config.toml
vocab_size = 1024
attn_scale = 0.177
init_std_qkv = 0.0442
lr = 0.00238
Each number is 128 + 24 x the weight over the matrix's rms, rounded and kept within 0 to 255. Layers, rows and columns count from 0. Numbers have three digits each.

# layer 5 attention output (transposed), 128x128, rms 0.0685, rows 107-127, columns 0-127
111153126108151167124107094129117129152141139132137080146127118104128142139141149113105120138113100167136139106117180136091113110149138112104080135110151127131119116108127114175114149109153152126116109128149125136068161094123122148109150108111112153157101158125147136102125159146131157111109120108106139121130142115125132108157099159119132132146099135120162164136175114173106085117120
122153122097139139106129130144189131116147122158143152119128113122177135143099131102114161107136102072129143126111148153133112133149089145145078131121156129111097134111108156120140154153168097189070099124137153110116112125121125143091166179127116159102106157093168131119113123099156161106106113131167142130084082097126106166089142135126154137115085138124130140134151088126151142123128
147118158120175143100092116107106143121090136158140149147103156170121118157137130089076162102136095117149097145133164169138138099189115115109119173117084095116092130088113096122143084127133160143139185098121088104104149124111110123167100104110148149108160141086147103099152139089147130129140166096188162135116101120101157169080135132091105182112143127143132088147165161162108107160146
135119153153126147127130115161127105170134133118133135120136163132070169121124129139088125135143138160120129124155129148088128165124113088128125154145136140157114118120085110119110129138113174136149128115125098119096139127179124138133116140117118126095152121162120123105136127139096147123108091107134147101129097163138116121122120128114069177085115111119126090129174131200146135114128
142145108101136151155139124087126149115112165149128101120128124099124121078155152114163176167143152105110150134135124082096099171169127091144136151138128130134165101104111083138153092103119113144119130118130093119150066114125098133143078154099188150149161128095134135158081110131098151085139087114100143156131178155167094124103117130102157147114121128193145143111133082156159144134120
133138130142131147150104112105137105178135111139082154141165152152117120051131122108148130144108155165109120185174121117140140113144138096106118092131131111118125104147113119146085130165129123170096087161123133118117117110133109135152185163105149135104125172117119114136109112157175121141080128138152113092145136108157107119172141149082155120105102077115143114122121133105141122129140
100098132133101139128108121113132173114133135123102158119171111129135111121132166166097107109087111178146148167077073131169177129069181143102116097104156131113120146101109142106140131125137113093093129118150133121129103131093131144117165131108148159181129172115152193147128132157119118092139152138147149092117171074141121113076103131129148140135106091125124098120135190121141135149099
129131133105133093134121132125112075109126118116108129123170121112119087136158107085125112113145156126121112129092110145127130119122136148117120118147149150111142169159119136144132112074140135151130126106100174143123119097183112133131097140108172177150106084097129154146128170134077104112133056122148142135130119153161160098148154113153083149168108133149117102181103169105144134159165
119158083071137146144062094154126130122143129165140165102128140135166121144144108135168086106101170152115154098144099138142136105103146078127116114133077174174109109139125135116096094178086152151114156114140130147119125190116107126174100099120109084107152158139138100120154121085138145142128140168113106156094147144105122149142152136122073153140125121112161087107122114156167145114110
150126172108106134146126162165133065168094116152138105131142168133084105115106119103123118146114127136121155098104125142109117143119140134154087144121107059151117116113128127098130138125174145118147093145134143094127113146148120159118113117150114110138169131122161134142138100086148116177154128147111145108125117160144142153136111137118104129091099127082120113139162155119148144107140
122125139122103127116119127141116098136093112149112153135150074105127129091134145109114136157095112085172150096147112134103127127122113195199147130144129144137170145146122144154124167126164128111117165167119177110166189071142105153101159146094129102163144117162137126094115113142173147117074094101108111073148125150128079139121139113080140142106169112086144110183108067096176092099146
134100123134164109091159145135157164135137155160112110114124136152160129124164122158144082102157154109118070105130158108135142144136127069156121134082078172140108126092099151126130117151119160140152083076134111165117157094111152160142132113136105105127108128193111103162122114145093108177174155159125119106115127159111106109145114113078123163154113129177084141115107129092171131120093
159121101178138108103150120110106083097147094129102136116154112111143143108124105172118142114123119134141119112122116121180092175173144159125131115127135116094091212147152159130124129120145165155129124150188130129150140124125127115089124118111141101124120134175113139106143159095114119118094143178123111144094149094125125116122115110109146129137157107115112097148124168123138135084132
135105086082146137169166161134145150144106127127115185098113142115114113130117139072139085140103141152172133115152146141136188090143141097112168121127115144161107098128100128093105098171106147138147151057097105116076093163151102168176155115125113158132139145109140073099151141114148124147226149097073100119125096134114139134195138104141113165156153131142136127079133109163088109111101
096123095143158133130128111107120124168123126089141160132129201076117121119100106117126086117114116130123114094138163105089133146103149117089167150152084154146094152149103175143110154154119164119144107098137119139114094158135175175154102106168108154119140133147052104106158156120125117143135099129111096103139108140156138105129151096175126174117119126131109163096144164109135140136150
110154151135171123148142110120099157092173153141107122163117136135145107147082102118158142107112097167138118114157085130136145112142094148083138117172130099120134061134148167115163042112107113178129162098158142156104101157125145165125130124153129169068109189088043097148134158126142110151130123100156122184119122096076127143157125129131104155120149119117146104142114115152153089137093
152119120137187122125071125109139119155082143160106120133101128154123086116128116092127095093115182138124114108120094122143118157077129144102104152117183165116137150154115102141086155077130163099115087113142141108113156115131117166143135142130132177157069160114180133155125143133146127101174100125141128129139128081105171125100152109127141160103124106157150090127145109165108140140144
157108127128119113082106106102139144118163168127097159142143136120088130190126195133170114085110128140123140138141146128145103106152131120126149134116168126139158167122116139138150066087090097111077149129120092137125116116124140153187115095152137073168139088128150100130090142165108113165162131203122152124108157117134173129159082157133123086107098137145111108094107139117090142122114
108118124105113144158107121099161145141138142140168094171165146096160099142113137149156121109088096132089097149134125149131074141124168099134121141100147172121119123102095107085135151119105131169181146150108156150091120131107159170124118145151117159121140125106131123122096130067151133140155137186071125107137190148068085148099184106160117094102086127156143112119112131093163139135100
104111159134104120084115132105151082121146159144111104156160121138163134138142112135127146134129113090115128166134138145144130117137151163140136060071089152122137163170106134141141131159104141124099143133155156141155103101093121112110118135131183138111112134165114111180100054125099092144163098139109142143098112142133075128129126137085182140118097102130148140141097130157164156122103
125112132147119131146169159126135161138158133130115140160130108148125133131100114131168092125110141123155116107127117121137111105102177119125139119112116132130150138131146125149123130091146114168138104133147121140117115136094151096121132112116134124122118170149124111132107135158112097133131124136127132112115145127136143094123110103122099109141124103152119156149131138138106123101111
# layer 5 attention value, 128x128, rms 0.0806, rows 108-127, columns 0-127
121112102187148097104094117125104139094168133143149108180152153123142139142123104139157113152100135140110142109130118106182181134119159123131144148151132105136109091151125144143137136101117104118132105110142117163140128137139159107146073119123145098128130122108153106145147172155100139131131116135107151098132151109117152096138125151106117121155137139182106118050131153140115101157108
127156105160133102166163140124112137113141128094135141120113116154138129104180123168127130142124143159080151067120123162119164134090102124151141126122127108114151117099127157099128145148087080161106102105176140129130094087175135079138114116141129118095106112158158109103087109183153103124169117179114152129218138098128121132129108143080120137109096123150094150175100111071155105095131
122165129113147151173135086127114139122127146159134126151088108101116106140140149092138119111092147105118127137116102152145144119106097126138096102126100088097143117162133136129142133176193108155123123088161097123148097154136126110144150123106095139115112130144111163139111072107131142134135117172119172122142133130142127138098120169126171120161134147115137118182121137130143137123091
130126139124147110120085138145171140097146138107142128083205111111146110115136134141133131115165125093124114086120132169135185075103129111087073120160129135094115132154119144153173148137175159111125118161107142171121144083131129111140129123152086106123110128154134116104171157131104129168119140135125108160112108103118149154151113149169131098145099099122092140105166144114109139111105
147098101104094125117130158132160138144155138120157142170105125107116125153115112161144124154150118103131126156066114124135176156110139202132142116101116129128135107114141144130110121149127124124141145092108092095123112157123100095096094097159144129139155119150131129111113139125096138122153142136127096128121127127124136165113081157163137139115128150134104178123151124116122156148078
158108132144162114150180127178136119118129095127127086137088101106100103104113077163129158162158166136104104117124151099096070142107150152113152151114125165158141119162177085068135150185078114069164102160115108136129165091149128104115148139114132084147178126064111159126117167127148139139128132120115132195120125117167167123125120134139106105111166140133118158128112114141117130118131
123089111170136104154107116132173150121144145153145127147148141110115125081132145103161132142128093074126164098142129158125123135127118079140128102113165162115116112122143119130145087144132138121120155125129136115144132137139130128151159084159104112140113133145084096138150092108151111160131149085144128153125126139191089151102143128103096087088145144134173133112120126198127076120144
135115137132125058101130128131148133125088113083152134179137144169121161140161087126117157141105156170153158095119090129129127128134100185128069160169131100106133122116106084157194078125144158163107097126152121118150119162111145120135154180090128136127123092112130170100094083155126134130140106135135128083147146086133090097131111143180107100096168170104142110165129138102123161075133
098145121137142141132134092081123143116143120146117147115153096116148118152138144073127131124143137093117134147142121107143110140137087137125153101156119179139134119122139166129162162154122142132117136156164086135141134149092112078126103160115150144094111108147120124108127135131110143103153166147160099063130177100125108121118128133135150135125117130140111087155145125129126115128090
105140132114100144152125110137152107166173149122151141136092173104165155157139131093158120122125103126086103152174166154167095122089176109112129089114170119127095137110148137168081073149091146100134152148134135139127160128060106107168110082135098151082134126130133118124127184135118140106111167131097126063104144123135135097145127137153126147144148159098126138107158120144141065144093
164151155094146142101132160113098130103147092117101155133142125138113110145107141126137094122136121151183170107132067173088105098102060106130105151167073101135143163164148107156138140122127110119109138114126183125142114149095117095121128159163140153133139132131142130117134132171121165102096126096122114143137165120126120113112139139131167123094137145067123126147110149140107134108189
128099148148088167105142112162127154117112154140161132140082141171161128131094136132157169114145135145156127136114144120125121071127121171126150127120145156116114145126142097121076132136101089086097137101102113140127128132112142128099123075107140136152125155096146096121132100105114138085148156141127118104145137140170138150151160138150091125164170151094118138126114100109114114140146
146124128104128115094076151129095124140101113108083103152168133154116159106185143125144121163097183148120092115123103135110086135153097101127135118103105158148183127088117142108170119088185168170141114165152143112173138147168099078138137153153078148130125089101143181131075096178149130089109112112138112122131135102045110142099084161117137144090084196115151147173123141093148145106144
156127134051145160104145166127107116146113086155106124174135109114193122142146156080120148108093159107130107165128091108133106126137085150151139148169154097138149129150139135130144135120167139122088139165157111109117138116120103147143188127148113154134094122095109086121111065108143127143145119075113094085172104158119110139091062147128138111125141144130137103135128096167155142145182
149130113160123127123119125106113121127081131111185142121109099142116129106221134186110143133105125105147087078067099166135147118152162111142108147095166103118121171142072115084143103093113108148135099145178102127082109133183155089120101146169100114198107099127181114122118113141153135156132083128105130068171163144094128157125145123146152129089139131143125165130092134151096144084142
139140130154119083107097156156159172086146130145141130171137182110134116140112144131175167145128125119123128140114123127124190132136105076118109125123125119189114109138157148123111127136116106159140101129142168149090136152104151089113146126097109126117134109078109098133088153150139094161142121085097090137126119121161146133122119105143090095116110123155129142207079161137132143109128
127148135145120121146123100170147159105050116141064129089150115160100116101114107171076132151084118150138148080116107123078124154099128144115110191114138134128129164118132129148095169137148109111148174145095146113112122130121143125119152208095094145121114124116132143133147101132142133123115140104156102115133134124069149135140098134088127148114132114099155150136144130163129152101147
139103155135148146086108157154110138157107147110100173120112124089159079125140114102108126168088114080113154115108150076112139158133104168117088195147137133152089169186112118122179157155132148159066100141118142158152095083107179108157119126141185132088122089133094110144137149113178167129159081101138108117148116132131158126155130143142127136072147167109125084092114150074086123117150
126150136177107175120163141119123106087104115126168140121128115053138083151104073133111158154136092159134128082132136138138118054148136137155115150186137146119085126148117109109119098145150173095179148107062108116092146144109121126140105098136125149126172109162137123148155158141141155144141160137107138119104149129164114092134125112127092126084165186100123110122149131128141103134138
108184147116125154123121123120144125125091123123136115121154144112099120097136109131122135136151134096107125134142099129102102118148146142159148120149123120114142138139148132106132107118119144106100134149110161128110113148134107131079116125142142136144134121117145130121107141146121150113121160122120106152098103156129120127130130112153157152115129125107156138097107111147123174100104
# layer 5 MLP gate, 448x128, rms 0.066, rows 0-3, columns 0-127
135142108121155153137109166101161120145133145099166113124119123143157140130136094109109157083158113136112089122099106143170106082079103097091165152084133120077132093143107156123117113143155111095106104136167124151156155129119129133152141134123116057111147136098116128124098095157102062140105109156157097143092185155154121124119133139173149121135123186153097142150087200182155181132120
144128129137148097134153145113113123133099148095102113159138079103109138133121121156120123122114101113141145152129189171116077141081147101147105122146134074124167148124154093151153082121122111146144146147174143154165136112151158076112120105149153158141101091142136124156145111149167149120099139139096175124094126143163105094078171119131125168094133106095155137108140143136127162125086
103209130147126091105113112069151136111125123110065097172153133106127108142131170128082146147113099142125176170147164161100131088111108140167112124143099156174154156110124068139138099116123168133142140152105116095085175093106113119144137177150120127090066135143141148129138154145120156117138089125145124130111139114159112137132105105155083129105128113110115118090131153129119161112155
132134136151117133131146128116133123126125127122125106142132141138127130115120121147135122137120130130118115138122117129130132117128116128141118113127136150115142127125131131124132123155142119120136113129136113116120135124127122130117123136112128140135137121122116129133129117134127120135125130142136126119112141143131137139112131143132124128118125137129127119114129131132131121125132
# layer 5 MLP up, 448x128, rms 0.0667, rows 0-2, columns 0-127
137102140103159092142154090083115156164150122131092123134153152146047115113113122141169149112125118122140144117163190134126096143148116086120145105152162081107132105137158142112123149108118077164138173123089109130093153163124121140132154111092146083064156167140094155132129150132124111166116130118112163170115133160136120162171122121133080155125138102130107101110102145181158066143131
112124105123146112126196141144122117126107108097073083138134093081147137133117119117097126155117119075123136130121120132107154145105090121116132149114165105058167138133121091139127080131126165139123183159152170128109161139128107120137137152161154127135133113142162122151114130096158138133144180138135120082138154104158143093126174139145119096098124096098132161144117135119143092118119
144139119095134141102134155129121143153142132147121074204143154155169119069132150131128183155136131148097111123117121118100075133127127118163119111132129128110149187113117099127180107104132159147090139144138146115150119140133107113095120185088165111091132117151133083127093155094132127148126126089098108139115144162124103139115133125157152128133154124102182101146121090125121177136108
# layer 5 MLP down (transposed), 448x128, rms 0.0611, rows 0-2, columns 0-127
068117175165104146063090154144118145143106128154127144144099114108121141130117173125142052155138109100093097139137131129158140122127188144090106125153138119115105167115153111133139143135127118140078153161158084082104143107127116147196158110150091113173145168100113101136104138121127105155072140155117116155076123107131149142147099184123175159135132144140122110100129104134102141139096
162090147127142126110171164121095147108118091144132108122152131132103117093129123180118085144098134094143141156125159139129110150112105115128121136144151111122168179161076125103140092168164113145095153150110183172150138129115140118126176163099122127116109102115124129184134133126153160130178112132082100113096132071103079167162108107140097149126125141153145076114133064141154114101096
125122098142137101138146108089118133082130133145178136152078141131181131105124138131121148108134150174080095091120091146155124126129130149126158122118174157137117112141124158124142144126084121118150138130138144102151129147145140113103171111141098122112154112132084158106122121135130152110149140161145167096135099177132086117121127100101062163109127157133104174107100096109141120127139